config.yaml
n_layer: 17
d_model: 224
n_head: 4
n_kv_head: 2
head_dim: 64
d_mlp: 896
vocab_size: 2306
activation: "squared_relu"
norm: "rmsnorm"
norm_place: "pre"
norm_eps: 1e-05
positions: "rope"
rope_base: 45800.0
rope_fraction: 1.0
qk_norm: true
attn_scale: 0.136
bias: "none"
tie_embeddings: "early"
parallel_block: false
extras: ["some layers without attention", "capped logits"]
init: "trunc"
init_std_qkv: 0.051
init_std_o: 0.00819
init_std_up: 0.051
init_std_down: 0.00438
optimizer: "muon_variant"
lr: 0.00272
beta1: 0.93
weight_decay: 0.11
lr_head: 0.0111
warmup_steps: 23
schedule: "wsd"
decay_fraction: 0.604
decay_shape: "pow"
final_lr_fraction: 0.0
batch_tokens: [16384, 32768, 49152]
seq_len: 768
doc_mask: true
train_tokens: 158600000
steps: 5438
dataset: "wikipedia_en"
Each number is 500 + 50 x the weight over its row's rms, rounded and kept within 0 to 999. Layers, rows and columns count from 0. Numbers have three digits each. The size before them is the row's rms in percent of the matrix's.

# up: layer 13 MLP up, 896x224, rms 0.156, rows 92-122, columns 0-223
# down: layer 13 MLP down (transposed), 896x224, rms 0.152, rows 92-122, columns 0-223
up92 098:446538593459528501542498556521550529519490493573473576438595411634473411534484520514513519512400475496507573541500496463553554578527511470490429495527463499527540460447498475414506550452485422494492550472559462506569540451490526519457508451426382483495448438534508435495505543470454571483469481385526498484543502572462547511535478522527537393577511500475444477551428515486512455517564457544490429459552480479492593473458639486485559552507552457490517462420567558520509362575504521540548498467477452504506429574578510614500535550597471430415491469546566516622571519484480521518463433463516591457433437593570499426518528503521467525386480461496523524584548491539447473574508
down92 096:461494597504467423554500560527481467483471510511547485524448444501386492496428549642546480524488447466506487494535507450542509538492483533446514561420415495478480516544561550512460455517506427508539512496487494545545409455446502465391467437457529527505441570516497394554443501566551497499495409501521612557549466503584553394566443431511589432581560497482604516438428458487402488334540404552465564586556496470575533474436489529489460602539466480443507475548555553486486477453462592485533479494471529542541488506537463563427527502496515594449497537571528511498448425514463550577417518546451517494596436540558504559501530435453547521519551451500489462595581466524520532499511
up93 099:436500595563588537508446530479494465442562448484487472504517480526461510522526551520507497409556524352502436510479567565475515514387540529430458548579462510491424459441574458572484583451524542516545555474579411495524544497436526475525508496512438479564532589664556526503484483520545511442538440572536442503510569505431474506574532463554479455494359512518502507593473501503556505532560488552504583516486483467604504489429535531510504524606562478554482515493461575502565364527595467537494563593530515582446443528523519541540527453536464543461533531521503537542558536362582497473389526481488472518391448530469541442565501452453525456484538455528491428490481459466520442462481
down93 096:460397487571548428459541572442561382488538564476514475547578457426424509398574456557454521446606532493552472500427459532485502464516486555443479561533505615464501444450473491504493445491454459509532495531507551464510532455530539431537471430451537502475471462484443348490572447473502578558519531623555478476508551485442489501493552479539367408484479448446542455506547516536492464524505420486444496526508552465498489604558565464497482515515533545572565463488489496504445484656470434434534427568548480554518505381399518538514489535461436500483484491441521520556486363437486474484458565504458547504539557546479497431441533477558615482445507492566447535475399506487476507506477
up94 108:417561545489431493526468575456524488475455462545460435579459460500517474499565523512423465485469470455482504535446515506535451615617445490385514468539550554466449598516579403503547539483418531521459544529585404518469505524535506443584495454570421605528499486386455514439613401451472471355515525570525446536538503534561476536523461449483485548496496579498502509499484476564468450508579528533500507501442508454601493511491564525538456485482618523503507492448421533514605522515542442616484500510531461593551495515388514617582450458507433530518462509518529511479556473541498420519497491427574544461472536559540544513568538536507526510558483450478454423461504479440537602480492
down94 102:496513478510451493453456543450507543572548582574499495452493443491561500477554518477493429473579538420491548562445481508527451528564513502559555626521508488520398500489511475500484496581527403519497536354532428568399532558554544466502470383521452483488541502614475538502522451499505480512445429549499459473473440541542490538436414603532419395425481528560527603441564453465410494491429383452453510499463500444554441553502449519442506391447539590505516535493512536605523469569443554534427592500481481515498532434533485501527616454509495448604517550528533407407585478489513519533487511530442492544517455535441556468488521425514551559480488481556482460528526522558485459551555
up95 094:485521527452558498500461538453496431487409599503498499572545545470519506521467450509452486459406384506466576461441494516531420392451459513396562507431510492484491455488407525552501555601486439583517512442482487483451505473446520433564466420534428473480505612459509505479582463416487501413429460433410392475516473472512393442479471568529428480498402646520517484466531510523484547512400481550469535523572461522452510492401476575555483498531462458573467473447552414558516545431431479415485527505484412502465552536427479436469411477486519552491566498576581514479428492550518510519457543538567434555536541432507526599570438564476478549502478497538556489539502505506523463518573
down95 099:488542482564567423526481562403499565510447522536367481469550427425465550503478466486539509514476496495466550490527540462486531512504514462395500592491554518542538419508419419449461445535403468534560398544433492451435473516393517468518492502465434470433420522450538505550546422466532424406475457419474489583445563500568457458503462607548457478524503560508477461484466417440551540477480511462438484516551482492515555574472408357484502518503496484495496601552526521579487590409514499503479490539502455501562479588480521419534532482613574526520501444539583398450483519461492551601515506500515488486576511426445498528563432533448477513430528434520559500543503485434579588526574
up96 107:460588493527594473479433443507516510533440468493547544510447547467451478428514578554547493505441544495498563574553443461539519561555489546533455504537565478564598440617514472492461522507540512462459344507506457489509372519550444445475567507519465464462503430468480462431520502451561465555575601423491520575516495506421551537412481519497527582447473486587559496496520480454449504426470464521538543520506498463551453458463499533510500486474464507533482458471503396571399499445508521522617477472621529569502456508407547536541367497488479537495523437499533497522377476524485469512493573421419551639498454486509526577474493471503506471555402427576600539461443436503453439497473
down96 108:394522555452390615515483451489450621429475438512486456548559557548514461460513486503514602558396476489497520419445538532436520607507468462473481480482447568485623501506519530463542482524515458437465460528408526409517486535503536418507497521517517497496609532393476475494626567602455504489571568495492471482493550573467543500429539496450545541551466393516455471485560415524468512507531469503529461430462495546404467558467499504407441534379560459498440477512506456537541504500494470584523422483481482513525502483487550582584473515516450494429512436604540525462482456549404525480503593428483499455540505484512412447481467485613557535525534504584574568492453502545537498555461
up97 099:498441543517572519522705415465609518468514474386551518465503520598572423491456471592534534517557558506564604539584540513580465463482548487483499515581450474511509431475463545468549447453539502528501478526546417530435465519589504450506561494490508519496470615588461567492530576574550548507504504519472515542529445469529470476509465473482550453474481603532520527498530513491448445561548514510475501529518446541608420520424404533462494502482465546471507370584494455508419572527478481422485534386476514516474459520476472493436344497516558508485524511551470461487503566595524547419493547554472470480456488437497484489537514526548416532523462523583596505483481438454464445584480
down97 102:495514503497520487582536463513623487443480479478524526487500461506525433448469528521482529434519507538447607487587520572529543444467492541560494456556570532459502472512405509448524473435454438483473561540338478595606387523588536504577517532494460496570536479499461450435424614517480478443501452474487385542563419512568551466545493529552528519476473529507518469467469472423392507537523544447554411512462434555528527684550472496519564419520476505509501451537515438490528477552460550526539502486495524564557617559514519564510460496499543514573491528506546544585493544577434507532424469548438455520537583529491536524517505511481407510424484406513500523504574384558543526496429
up98 102:522507478449458417499533648412357549506437484571435505459493500521540489527520490540443517522536499535538412587529524525459438486492479502530548581584490465484380499488448512600410549534453590481489418489501507489454474517481472499457521431452481523467469485496505539550547408560560523506565448513535493484583472433556322481508390448535456555505495574537460609564496437469538544495461519474504500476501536486513512494408582560508532562513521477532516515557453436504459497582489480468581611467569454561558471536567525532605495516520450373444583524456458543523517551442556531508538528545495528464598538525629500571453546458473470561561519466499500517477539497476493486412494
down98 102:591477515510506409500597553493457474520483507530516547470482422506574523536580557513522533495526424515543524494590525434453478465405585541497511503531495560490560507620552566552480489550440480469450518556500523525463514528554550495501436549495535554419501403603446458524552483562536533550441510557560562338464533409461467510511517481549513587515468485479581471504409567451535458458482505517552583514522473502511479538441581404483518536603498427435561527443489523423460489446607557478501552503629550529503461504569542406461479488510527555450497523464435440445413470517465469484560500571601516506568532366488466553465475519447450514440486509420494578478484524421403508493481
up99 101:487535537414436557464408508487444465578545524440526475434461523473443544472534491468414516369487535437526556435561506549581575489604514629569534529528522541470447512444404477584475606572408489478527482410601483565446520472503502530477459416473438429381450507459458446533439552511512530440476469537485494509490466542534486516510456463575439403512508488402536452599542453521512473518474587469491435505508498468467601491447514514458489460505485390454477413552444512533534537472489431403527502498502485511592399490498515454544481571522517448480498532588522569565485440484440556474540436500546418451497480519479483549498459466507515466450422476590478429430525491496549423455423
down99 100:414471453514421442463527419550489512531547467519457535513528487447470434532578481482491570522518519446444531409471513550593519510532494477426538564480510434569469476543449432594568477529376478558576594400459503527543442571452504454546524467414401494505430462476522437590540473528513478450500443450516568484505472476543449506481457497641507498488408539495543428456540479523489480476485492510506506554558443514466609552502506541470511414455547503427517528424480558502437483394418558477491557388482509421549487594452490453364426499517491566402532485502513437460526463466360494538510436490592467558494529548448427491486431494543510487481487470503504546468462562500532489396432
up100 098:523475548479448450542496510475508444395529513460502561531510507443441689487530439466556474479512519525465460491591525488567454474567479474452466471543525399575438453530514531490461572498565487492525499521577427429497548588457500632468469417494458543591577445529512443494499564497458466394494597528540488547569419573544607429489455634558457520504506518535584441561465492533423471532532451458456407508524513497454534471507530527520593482533517517572456501456446459541475493415510391448528496453456493572518518505435520541379486553514466506522436397512447476539550468448504489462485511520486568474536600479450574452489483471444468473486496546544539604517490525407523543525585
down100 100:456506583474552467522436595477603503624556499612505505530413514503607481541541483486597457466498481495478524476497569385459425523541522450518625544522544488527487482388448569460496541428543511420536523509480568458444473467606486397496451533419485549459483466523481473487559528572541462623533479472528486546439477501546470531600388449459558424514545514600549492548392523430529486500471464504499502482502551481543511510603458557448531479558450535477423471514489498539507507425496526511452508462500507533456471503463484573519463512550426489507536393350439506526490560523434549488498447443539412441534447477481595488487604507518512445530444468516496439514442461482578499499565
up101 094:454569431533529415489468591445565518503463475465429488523541386461520350474417479542533532505544471541516434507508536480509484448520501591557485466497534460538404506484514543489573492525576463485422470591608471494500481491498451505509464419477524473504453416459438519450491563477514508465489518493512472493532475483447574559503495561462587509448518432564537513556564507572477526460536447474538489489457420466482468555550565531471550388546433483462487477471460618510489508543521531432447478447550536447439431412522554469419523571455412578420486447457427465467424508560442380552503521471544446455373588498540476433525519394543526497513468461425580469480607484470481574574564
down101 099:520573478578531412514495489513447398486464426430429503482550501388551483415547538481623398440543564585599500469602549560552409453441533499528453597512475463505526479511466558491571522553473432465540527575549532491487429513516466525502549503449481471562522427550471513497566589503464600574509519474427462456528455448489497506468403540511541605517598461500471510495559453502484499550550587503530468514394552463462510503488447444522488540459468484491520552502432413522399386519646432513503429533469454514510495408473433509505472431528469527494455505454502497463438499415514487449510546406470525425434534451536558435580513578473457494506545490590488506497452516527499537449554
up102 100:506474503582501499400505482510538454401519541573522545438459416481495590463494546442518363449530480487584568451512502493487604524516506477581435494589468506477456479445368469533543433522460523516524485455473460450594480558519539443431471546526436571528564519473651583514431475479520422465474595517467504495491476599531551468484481487406480518437460484536406456420496452502466505505601568488617498414405498546605526460504494488583480540446418440466452472549552509502503518465521571410452553487479555487543431476528497527525472483556451421523531475539557498462549486579516510498566435501547520558462410563549533485450522518580474404433499477467470516471531493427509492471411
down102 100:486464614556481541554454460559505567413465494530434520477435483526573445481485525546552447452478443585548496522526490475473530431502532474418513525470536502578444493535462515431471428540428480468603458481515579428462453509480596506503469608530483497400485438444549444521417471558387508519434522427549551509518494479564577487481502411497538526466500497393515495588444505456541384504528485412584467490473509523464497490487440514538522547576491456465475561501527512521494378519468482511434389520492568470480552507474461526501542482441487455503480455582482523605502532510419627481562582512505468581501530542523562428355546565427509529429432524448562392516428465515473482455458
up103 092:448625565470508400474470398517450552486593503440450447567492513554528491555418488500597448411442450453448427514425488619496480472463492527589519559565585532536478528530433554532591492558594539524426481520533508444493512498546498498512513541469566515524525504490517487515529532493501554451557537482534385501511458589533420474428481548554374576413502495576532518552460503524594540448517547497461475417478517445500501504540571482489550492478508545547492434554535425448443482440508427475518553425465481480489497572538456557560454465536404548428624528547520533520572401488564530391530495456515495454558445529501497412506462568548506481464438458503429489560410456510484574499462
down103 092:497544531560529449518481517507535510436492597527538419451565493516455579529494544614461451534540592361566583510484460439385476540511514565463484466565381437484485515526480456485435439539407614481458527494497553567532474473484471657549443535540481481492450469537493518628514467487497412477513428531462514508430499518497487518451460505559526471557558468544405580519532515532558534444485479511516538467435459553467558458523401476484511475452472516429550490531441457529523419500466586535537423537481469609549543499475390624479536447557457584441400472486531513505530538477508509520552487589519478441573543454515525503472525495414619521445450513500494510401469474511486510525566
up104 104:438487474531494594476424390552531463598573500482489525511498445500460505533486467461479573538550586490516522524424551544637513516464503483414500485533490500504507453513447527584427570519511540483488563447471498460551465483399510541448468518576521541499451480476470489472512422401551517501553521500492524612521547492567494550472501459489505536482490472436491546400476515532455554446454552490480498595436476499514427527486457490485438435506517504568514514557457344519532625499453516534511393438524530550424500460578477397434443440562505519403535539484474385499535481467426522452610506581526469453381466543552467598532450488372510446516456515529479551534435537525430519394534
down104 111:420549444572398588509410460529473497466542488405530450473577532498557545501555475473433575407532485490480537566434594542473448485485359477568569476558483454519448509540484486503540548522506536499530476472438469475501471489489440561411559525488488550460412491490516514424554476491455554423396527558516481433540553471478411503446483559483446500434460473430498565544391502504509523443353579479566523519471423518403523518486428492518426494515458500485505493492557478518440534505421499531547461486478474400479493516461531464435509477569629566453543573447450473540555429595422537439615492523471507481407536497591416448498507540490458523503501522532494482498438568547607500488556
up105 091:475428472525375454475517463532484494442508563525399512453492515466397458493449490525590484513457486543513486495651322448551451475511452536448509452423539424532488598464495522546522516562518505525498468455525458554530387577505484560461449413501492446544587484592444478463518529551557458443432572487540564451520525619420518478525439447422502519470485468432477518570518497514530557462451486547453478442490649438500510488507545609473439552513507459474515496538435451478473518526429549561504553467571477483500423406524514460464443516539499509562464430554607534414459498506556433512475519423467520425500482487555508470431545440416499542538440473491504550443481533587459466533522
down105 092:457586445532531484418495550510530511493442421474521586515557470476527500509424448513506473554499485516461567553549476415570585508448543500466434526544568578502509411597557592576476539543485562465440429453471520425512465589502548370474472562560506484450604525506482500432526539490509491454515407478490492424528435536453429473519416589558501502413489471567663458516480535584526501541430485505504509614488527553530432486478540524455607489515446529520575509466537421471513481416447408552499421440484494498485584498436555502518529606563511549448458463438476475491508473548493536457435615477545499577444469509545593482562461554449493525496437543575528494471521471506441477478453
up106 099:477505552525544489446404535556451454547498527518525494641493501478590448455587546448527449460531512447475449446605445569516496539493385535469454506499591444517595519409473518443531522459486502457515524515522503519521527514527447407487385522520459483559450458474459491550479471499559460518442554549489573560554541576439516512545488472493537556513488512525407408493430545571420541517517514487443483542499505530487516630484557556535545535591519441523647499446503501392449538492534545490579500325480464513460382506468501524392577568494464457491445456506451473560496495501557551402446530504496462476575516438455566396438476486537427517460509454532529520475471471439554526526499
down106 095:514613515518565532509528472456553492482499458431461494509459525473524448538551526537362494562465524517551533570518483520465553563441533551520407516479439512471479494507479466503430588528480498485509542567497527445463453394470454431462407416489497441528396650516432535545581564534520399529553577429493509419461501499507561425452477565505507555606508564483542551500437494514577496512467485519534451470470541531475443554468507441485389433509440461513532365521527551455505469523495498548497481497527445543565515562420391560516601466474372495427460539475550557502506513479490534391502596488574452389539532578524439403479508404496480449534520509583523503490512531475510529488521
up107 105:554485464558505488559442543432445437391549553466513455494496563501536504437564523516596505499520526462474577453586507458434597481433484500567503511488523534449489524393554523542575508577474446467509451534519515518519499599489551455497503525487532494479511530545325523581519503460434439522488528460508522505453510506470502480475511457457490408460504452486524474570424506553485472571476452571482500480632424552535449486523553552441627444577523454448498495440350575516460497509487603508507602502510512581506455445527518491509509399531573478536524436574486514442396511583499587471561453488571621503487577502456486472537429544514511385554460464516449453475578573467503499486538
down107 100:436652488524490542473455501575535458446468483500503572429497544486481534589423416391477486517473491543505464438548486478499496475415562494494453441439557460584503559532550524461484567487538507472557469546562546511508554551552493486525491517374602471582434537466584405467572544465503480455514516422488446464447441462476374434531470578535558546585499542503583477522573512485468577523534450424521492478459503435441489525502466479471517469546455469471488538462436487499600533576601435431523358545463518429550509566517508574424501445525561523508562536511497459544499442548461516571544548489610362457521506460531502466495480515592414435439465492500502472513419513567490483478466
up108 094:533510567550396554443512540442564545525506564520588506505492553467516522434490544439486512505532586559439465438489493472486462455441486473493508408459536529477532505495580439492377540536547519458471540521569549479555455518486524514438478529503480384566495494463444613436517494532574469439459523494477561418485447505470390510586449476524557551511498549523510466593544456545494464552501512505423479593467520564396578516440436521437602520531518576470463497541403426497418476444494516501500523526525444544481435456503516472562471591414488479458464594537484558543427452494584526512539528589445512504495433492466486447593433555420411410584457565602524483544415510486400543469549
down108 096:464583382473543522516392536537495490572460554442607522429474487493517497443435559461503587448417475474520571459582502513456494485506509531525633624481534482518516553597469447606490440457518507510575501548489535378527575508514498403548510552531556431522486454429568487537547513589461445528455424495434514526548528457474523528436507479477448484505487523461490491449506604529560459454536438501497467528551519463450496461542640543515552490462438486430451501495367566491502471539473488481476528517433491530467396595615542449453552490384548472528464451517493515569471519505517435500474581545484574440463469540557495480537407488510570460511526449434519573496555565489515572546524
up109 103:425549539557591569437433639475493536498526504418598480526457516571614360507411517580556428479456508578521437439506597539508459447502403508509479546445465513390501506470489385537478501411445538433503485502591541506528492492444443455538425459541530444450496442460455524347605464512462522511474482473530510497483502497468424559538532521467577456460506528551479498506501520519459496462460484450556539506511402429507487470515469526501439571512458460442444441584534500465583537534534528463595571519513472420533542499545551562547558519473489432512519566487469554526504482512524457484511522437543533473487475515547463517407606501452496467430550428463461492469634478506515584564539
down109 105:505490516352493490441514464581478512523505486550473475510503528508471527540678472517593449500476414539558520613563494532474532502359506463464511473565595503478463538483500519493491437460481525424517496551520582527475448500505544514460536550460393409503501507405541528507481495495564426526478489465547437565533508430522517507554471509575531582468487534473502469441446528559535480383566433538466462542339515532425537470526477514495411483525550493424570500507536515416514527502531435360407464589394563488416438477510445568531545480521530587609455478600428521530500527505468570535550572488495476514448501470524434475466439441508461506465468473485545499512480493588525455497524
up110 112:517512501449468614511483517528506502437476566532566513472504428499500497531478449524597556310525366473420535422563510545465426554470451440511519520551525553463490437494540468543466486487556534515530473387447508528630522497529474492485506548569526528420452514509475524457490552452498503413511513516524452512577513531397424571545468524443415437465555493484542453433520393515484533564375433467541563582516553496510508588447484448461498540430557471522552587656482538514473514530518510523501404517537505526463466512479484537534346488487520443575601549459511436466521478566568444471522490537417435501481474552536474566475516502520462475534525535564525530542491402512495556525483
down110 104:498418376485330654511517478453581490599475463430434414487510478578485513410450515491505532468485462482449476449548605536543428453452519441513518477540485488501491457491526555534617469556494469540462517510471452535595452476498536533525486546491440492484585479489519436443452462456444400505434494505500526565523519502516518539439591480422421544579447439507510530405490473414587522465486478551426484473508495414514520500446483433486513541416483544544496599448525426509510510506546499513516419451500439496525509535538411526536573539392446570577482500579556515415559483505416522494537420460524477475633531500529515514498493471496526483485478507545507483516601534572619534471463
up111 111:468505566604479505499558591450561423458405539528521501471480522557497499557455412521504531596548504539538517476577487425502460494479495506477451454532507541471494534453486550555533564556362484518397461426542535481580499391566495477518456482520488569541573489504474600530487526561496506566456538541510441535488520476526429459521531488493620521504528455481498556596408537531589510408523503583449504610525418440455585581498478438570461487387569523550473531474509604549535566500611431460479484492525562584519483514435522507581546482538546497539623574534488482539558491574419483431460487483489534537453530410522527594470476496492541461538426522501556540458530471537541451573534
down111 107:597474507573533552522532537456434437481558495559548536475595427486555458404533510473532499531554467523557452524460464474513459474532443514450522509462524537528492554503465523582489514495495554514508567521481439568514635424586448401595501467582521494470441434455399494439442511501544477586474512445473532523402494482435459473478483483428580468484586454530494514467580515544545509459524528508440466483489544427452555550455498468498510452481563422540515594491538581515458482473443430567476491434570564510563499435529498501574411456534616410558620570463607511598518442518517519522509500454517465464542500571480531560507473481508455613508462590610485623448564485541536506545477
up112 100:545459529502423452529458475506377520459429456552469532482603504540463474501572563448435404433553515464501466471385475413519573498509480524379452510519524501458562456562484495513504525494565564539386494553550640443566469510583569548447468440510449607503552498483374503599603499506390533449527515474553398484474486545520546461451527535516480535498519525474475545488593536479515534518424465483518441384461503454472518551460509465529542544558521458450469474543576437405422520422506526528518546521426492529446533536499554581403536507547465476547519532495583512464459496538513413451555446504424470559507440514434501473546471552510475544579488587586447474499514472504466517512574
down112 098:647541606491511462484511475519488476469465545536432457471500502457487572441530467491535478571428478444520510425431563449476554477479558476459509564515504583510491506583461451539480552443430511555472569477407530475494578511427609491501435476506462537557546557572461487519449557507455461491470431507531485524521567491568395514556514448543464452425513563477540419485366538488490446629456461518471441540432517407568498485491563494568532461590453444485518454546445440546528456485428492385542464504457543519591572431563601488461527524546488456645547553503497542486487501491559411454510482466546493479481492488547477488542508498441528504532420520403425473479622442542455528569560
up113 102:550407593598565398457488512524440599528453506559453469585513497482470564508410436474515580458526458582474426550589434598529509572511566445546498487445400570423449439524597524379508549499572451438507404514561480493437540460472610493400409529515439535451433550535475484536492537502436499522469536479539434519507495466468515564507495475488527514518437461501512528566517540548424482535465491617541494582463508445446560571456462553573574501521476558563482567562500484480487522596455390524521504480495499477382417453386516533490434475493480488537426389524531490507551531492563466477484465511475475556498580472504478495562537563485466500488490456461527517477479462439512423484503
down113 102:520511480554643440562527511501416555502536533589476515534517455489546529515493542571625483495520523500502470613563480480520526536503486492523499402521460475483482516480507493631511576474465563437502516565504517394459597585470517465452449439591468516466416490481543477476545526481444458559485540504494619479469517561501504537459457423512468480514510497438565533599535594613437554491414450591566522519395508524506559584507454443418532486554425493505502523522447460522539589498441383553549486450496496458459383518491529430484500449445576472565500579494492502490521483537504498498626553515564582459460483506557514521511607566447485526591524447495479440585501505526533478470416
up114 097:507549513359622514515503531619533425480525426469577553568567556427444466488553586457406529404447511483537496397565481513499509487505554537522482445541364505620419461411484495495558586505443548467544429473469552447489500490525625500541452452546402605439524471527413449495508485494471527510501535559458506487560459513506531439487482449475383548549398535547529549496398503487468576535413457458545509466508539506562407502466446539476533464480553521494489492533513408498519474547513454410493488658508515507446416546567505526542552468499499555474543545555530500451546453522479497520571541444479491486441555504516475543512454544462500519451520429526491518551449529500532541494580
down114 098:537546563537571475530505494531538473483418443447533570544508478515496497491519471443492475476412607460593599476527431422439470491433569504534538452424482538511569433427471513419463515441574474502399453454461531420442603387512557513516545483523537461543543461499573584472471495514573413563390459445554526516507490564553593413538511508430537476549498476469529507522446489403503555487569498480512523446484546506516493509500454499464485490428486438442618584433503422526490579522497540423464568486441508520492498582434473580438455516530576480438497525442451504502506418460496545589491546594505512495510443549520460561551417458490447424414476477566545518453387578466527521435443
up115 095:505521524619441536528475444494544530437504528548506506472489478460486535618470429479450463404493588429534526538536502503511536488532534492446528472450524465473482550365459501509536492508542412534414571528500441537514498497502556454493471532426448500527569500631467568519474555481465477555561484558429555447540574524486460538499525482451435546549461620544446559542497599518534484560411411479557521576520594539491468491475505495420503509599339459491493454396533553495526546581486501515446525515460524558538519510519446497570414440592464516473547566490496591430447490505424462524523475573517425488557401490437466536530478523601384501487462500495478543485614524503438449570528
down115 092:485505422600480437448455464493505557430533519479452481538478479528529428515694522552511473528489476506505483560599469478482476531540593491499531431615511545447415487485540439573547470595494536506505447587515485539469487487508501509514372539477502554450489448462514465509546490462555510510541485550393457449599482438483491498532416521466426536473563432482459555385460515457459410586512520508580576508475499555519437477544578502610511430533492542538600518398521495500513485506529500554570502526493484480455406471479492439536478613481419572536513490495516549522551507668457457492496478469502434527446522468524568573584491575504501536505485582449535527530572436514515481529608
up116 103:481444571578411482524449443460526536488383564436451565438460576441432532480486496510448566442525405492508462512517448444538486583386459450537478504451424478573458535541464525474484541451587545482483387480528445509450496453520568515453475455577506360529549544599478534552485470477409452453460425512536468443420468521437492508406590441431564509490500533500538486441506585569555417507502469514526529461506493526589544520546511551508423608464567403477484492487511431406457548461450503398513502433506555477461577525492508507567377496515523564487462544479513455496524457468382504500536431566480481524549506460581550508538516593531514498524484536444489430483548451470536502552429
down116 102:494523428582428565482540514529545539571482384536458585501487539446496412454503544436466405486520448569410473489492509550526477534536572522456389542471478432504507496455469533526461547527466512471445462442503487501517445564503437459476515514478542515460425562593390577475501454449485509451558528424459516498530495467395511615451503503446541444441488571571503508452496485445583571546422511413439564481455412482455513519448420560491456408562400484483508539543516463416460533502504448546589445490493465527401563559526478513454517475561492474520553467447546506507468465541520570474569487554513481408614494416482455555449529537467516553540465581530403611500560533455502617562510
up117 102:557547543455475551511466465485541443505479582438569550635543574424406547454400490460509556566491549504408501483496568528522529467572455464587571451549490531582544529484547590502550571448488521498553480543512496495530533507543525489542559510432502480465509502494507430575506484388490629554451518523449458495567532542501494561534541498517468601558453525455540522446392468529563545502493533557484598468482468455461509490576567511563537494448514496485376429525470516459536528498561509525522554442498436547511492398558543434602451442587546413546572541470473573512424574498490476465508527432418397417397484487449427439460486541571459463461488424533482576486494521533529516488557
down117 096:501567505486465475503627505457486494488479600524537428548436516495477545453485567519552534494463549527519494478523462493496495529487545386573517467440372558571429507485509494468506455575515508462486473495537533532433478494498525539394493498550486527521517424476404523613430505570523436511539456539458587504510428385499510493487578528475487405431536575436491504533538484385526446496524563583525578416430480567462503445536498508564529508608473487469488544561446483538527609598501513550530509494453456507487528538537562489495584458668526533433501522493479497502471554463588455450497500489496554399509546526576410432524515441469494572568454503488439359517489483588530570565554
up118 099:427522530506569548424422472505406505441471535512600504405466418482434420479447442472519490545503497506481520556503602516475490479333474512469503495508417545472503453564512462501551483469475471403457421544446474514447466526471513524592458509518530440543585430477577533419516501546514412518480457550463431432656552518480561490476469540508523517549469454511430463483639484508490522461522521449558485535434476469454504523508473515576550510382488535469471489424531423522515548441473544452544540515544351499489505390472536437551484534486481509491514496509502560453479577499461578493509521399448447518449483500418509440628491558464547433562575495564445460489438459419566503537548
down118 103:526533539598465546483536558558583544530489604589498427419573465451508506487560515456444485382525549459517489564521503539559495492482503537469424452480522475515524468521438435585545503515532425461561412530501458538446419514408503521440415497534485426516527452450562488407516589447476460539470487506519446534530530574470507442426519495459454510508551461410458438467528533492502506526500484459549649456572531492374474480493541500522511418435535501436552476457435537549564504478477532457572476522476485472454426576535522622500428562582476451521415477462508460459505532621508565446583448520441443507483452535463501543512566477600476469450454559425472434509485546463433417543380
up119 107:486513435464508502510454509467573526466558523429435443484463442462444562497437460485576475488440559554565472466494568505494488564444546387417531589461539541500381512491440412509524547462464488533497534520489545444430473432530511569486531474457483430446478528372433422524553485479445506515469515539550596472493480462481434513395492463470538503480498578502486452544432588550523408514552541485479563618504445481458462499504599505532444593483565508527412433476493487370553414522431563522586450437598547483439530444573550565593533455504452597538564532488461522462478488440547481519481489567473495454469397479516522534463529550482505523498503473563453512430414451542554571436580
down119 107:574469455479487555554486463435492461489566618480443408491542547360480628409508596522392507566459487465475517441589516471483491502607542478492507543456443603528481450545503555492518483454475682495566477578404512515478426396395533570389471543503526539548479537447444489531510474539471521479508524542495537458486502517479489584389505450535491564520512502510499539486491530533510516420526571513492513515511445554510564499618573458514470502441558519562650541555498495421542502565509521526491516495529616511548546489496482588484455444502502519571474516532464520499521433465495554419473490507503508552479398602472467526494500541473552508508507496541479582478429576472457455487486
up120 100:460588510527561460472487454507473468512460533536567500551431459530545486567470512520503513521479425529461590510526422484523459473511493504533533651496446470511531474551469505590531642533482560442595455534555527496461586559447454503523410541459467523505551460519512499493442572472489537482539422480506585519551527510414512476521437392546495585404471382392411465567409538556425550543472521536510546480515481439503576495499509519571407453513633506475518443463542536450595541526528485441499493421443451476561612528530488544617493587561536520460514506512478500535549489444528405414494472509432452479502521519501439523449527510481529486550448569524473569522443466397461535425421
down120 092:504601526518506495516483513530541445507451484522520517526470511596489557459529538527454471578521463574466522430498476441471501431626559492482519453557482561529458464555563547615445472522498585448507438461515557595566532500450475541450425452524476598433605452615466410502568490490476551433536504457484449444487594529479463502516418371436456448478462467502503499560417400537375555472487483516537434425465583548482510514503376520568478492469440520488528402489470509504540543498450460451541476503471513440558538508516472537505545531463431566442500512453540546479481469463532452506523454531406470515466470519541514620538504593393514509543556502429590519589436403472417525483515
up121 098:456586509464476558586450495458581393511519568410435491459533456476446454438444455448481512482530519520514548604497511637448547531452559548490484568499392458532490471492440540467416554497417476570570537456498461469520467466488431609473506413492526498494552427492523562508497516459413514490513543481550431557458469473484480419500555491515525575506454509528541539602519453555511477371483513491515486504460535480600419586559490588501451644550527522515465473456464471521450458435517489510556491425519457550483537422584560419478480517457468408396601441538505410546497480523553514410528554457483508609535517476431513511492508564439601520492525506523476481589428523461511534536509
down121 098:536499489479453515531559497381513519467546467491464483447418519469453467398463512497550520548553504574469507616454494470461459525505507417553527435536526543454512474511486474481498526496489375471492459431543479430562479431478494521549545528575496403525482556406485475470400463464523525488549475545557426529433455348528553434384515591542555438509527437541526467487527563564422499442425522437536454426513532431481506452576427561530514551550463531500458522571470426596585482499419503493564503542455513492510523422530582496518396541466473545483548493460516483512548498411483484445470454553450489497499460481433521436544550481454577509605543456579590393505400422521507593480549
up122 100:449520489602477620494496528515448497482524492527501486479481456439499526516417479476536590431473441477555432478528504512618513487467489540576540472409580614545434509531512463494428462476483558471537598464543556491507530367429485542480438463455577534520489518438535484486490541489468471480565480546536462584513493505495464460506484446524572481487585482412429543523582481558500490550558539544482463458411531535513547549496597510507466516587450494402422440543507511496560536642425540547417486534524532548492400486350492515435573450442488469441501523506456518414606469466436464492542496426421518543496441428487515505465535533482422512510472467435504646533463551478587453504468
down122 103:430492439546500514436542496494488561432554549402557462476596471419416540504442436523476570476514502457605566495452580503504534485428469524488562482495580547490484435552494526569502411555531578529543481501547569556487534440495463481529479453457578469502533582515487504419467526537453583475513474504562437552548547527523556557468505486521399539504658447479546544561554429481547431532557531528440460410457492508522552469486408529499492507489475571551478568501487510565557504560562537427497601513523449519512515455541564360490527416519591456433473474542501553457395465544496497482489490478436483435383547544524540520441476506477489521484610477565571562486434583432592512434545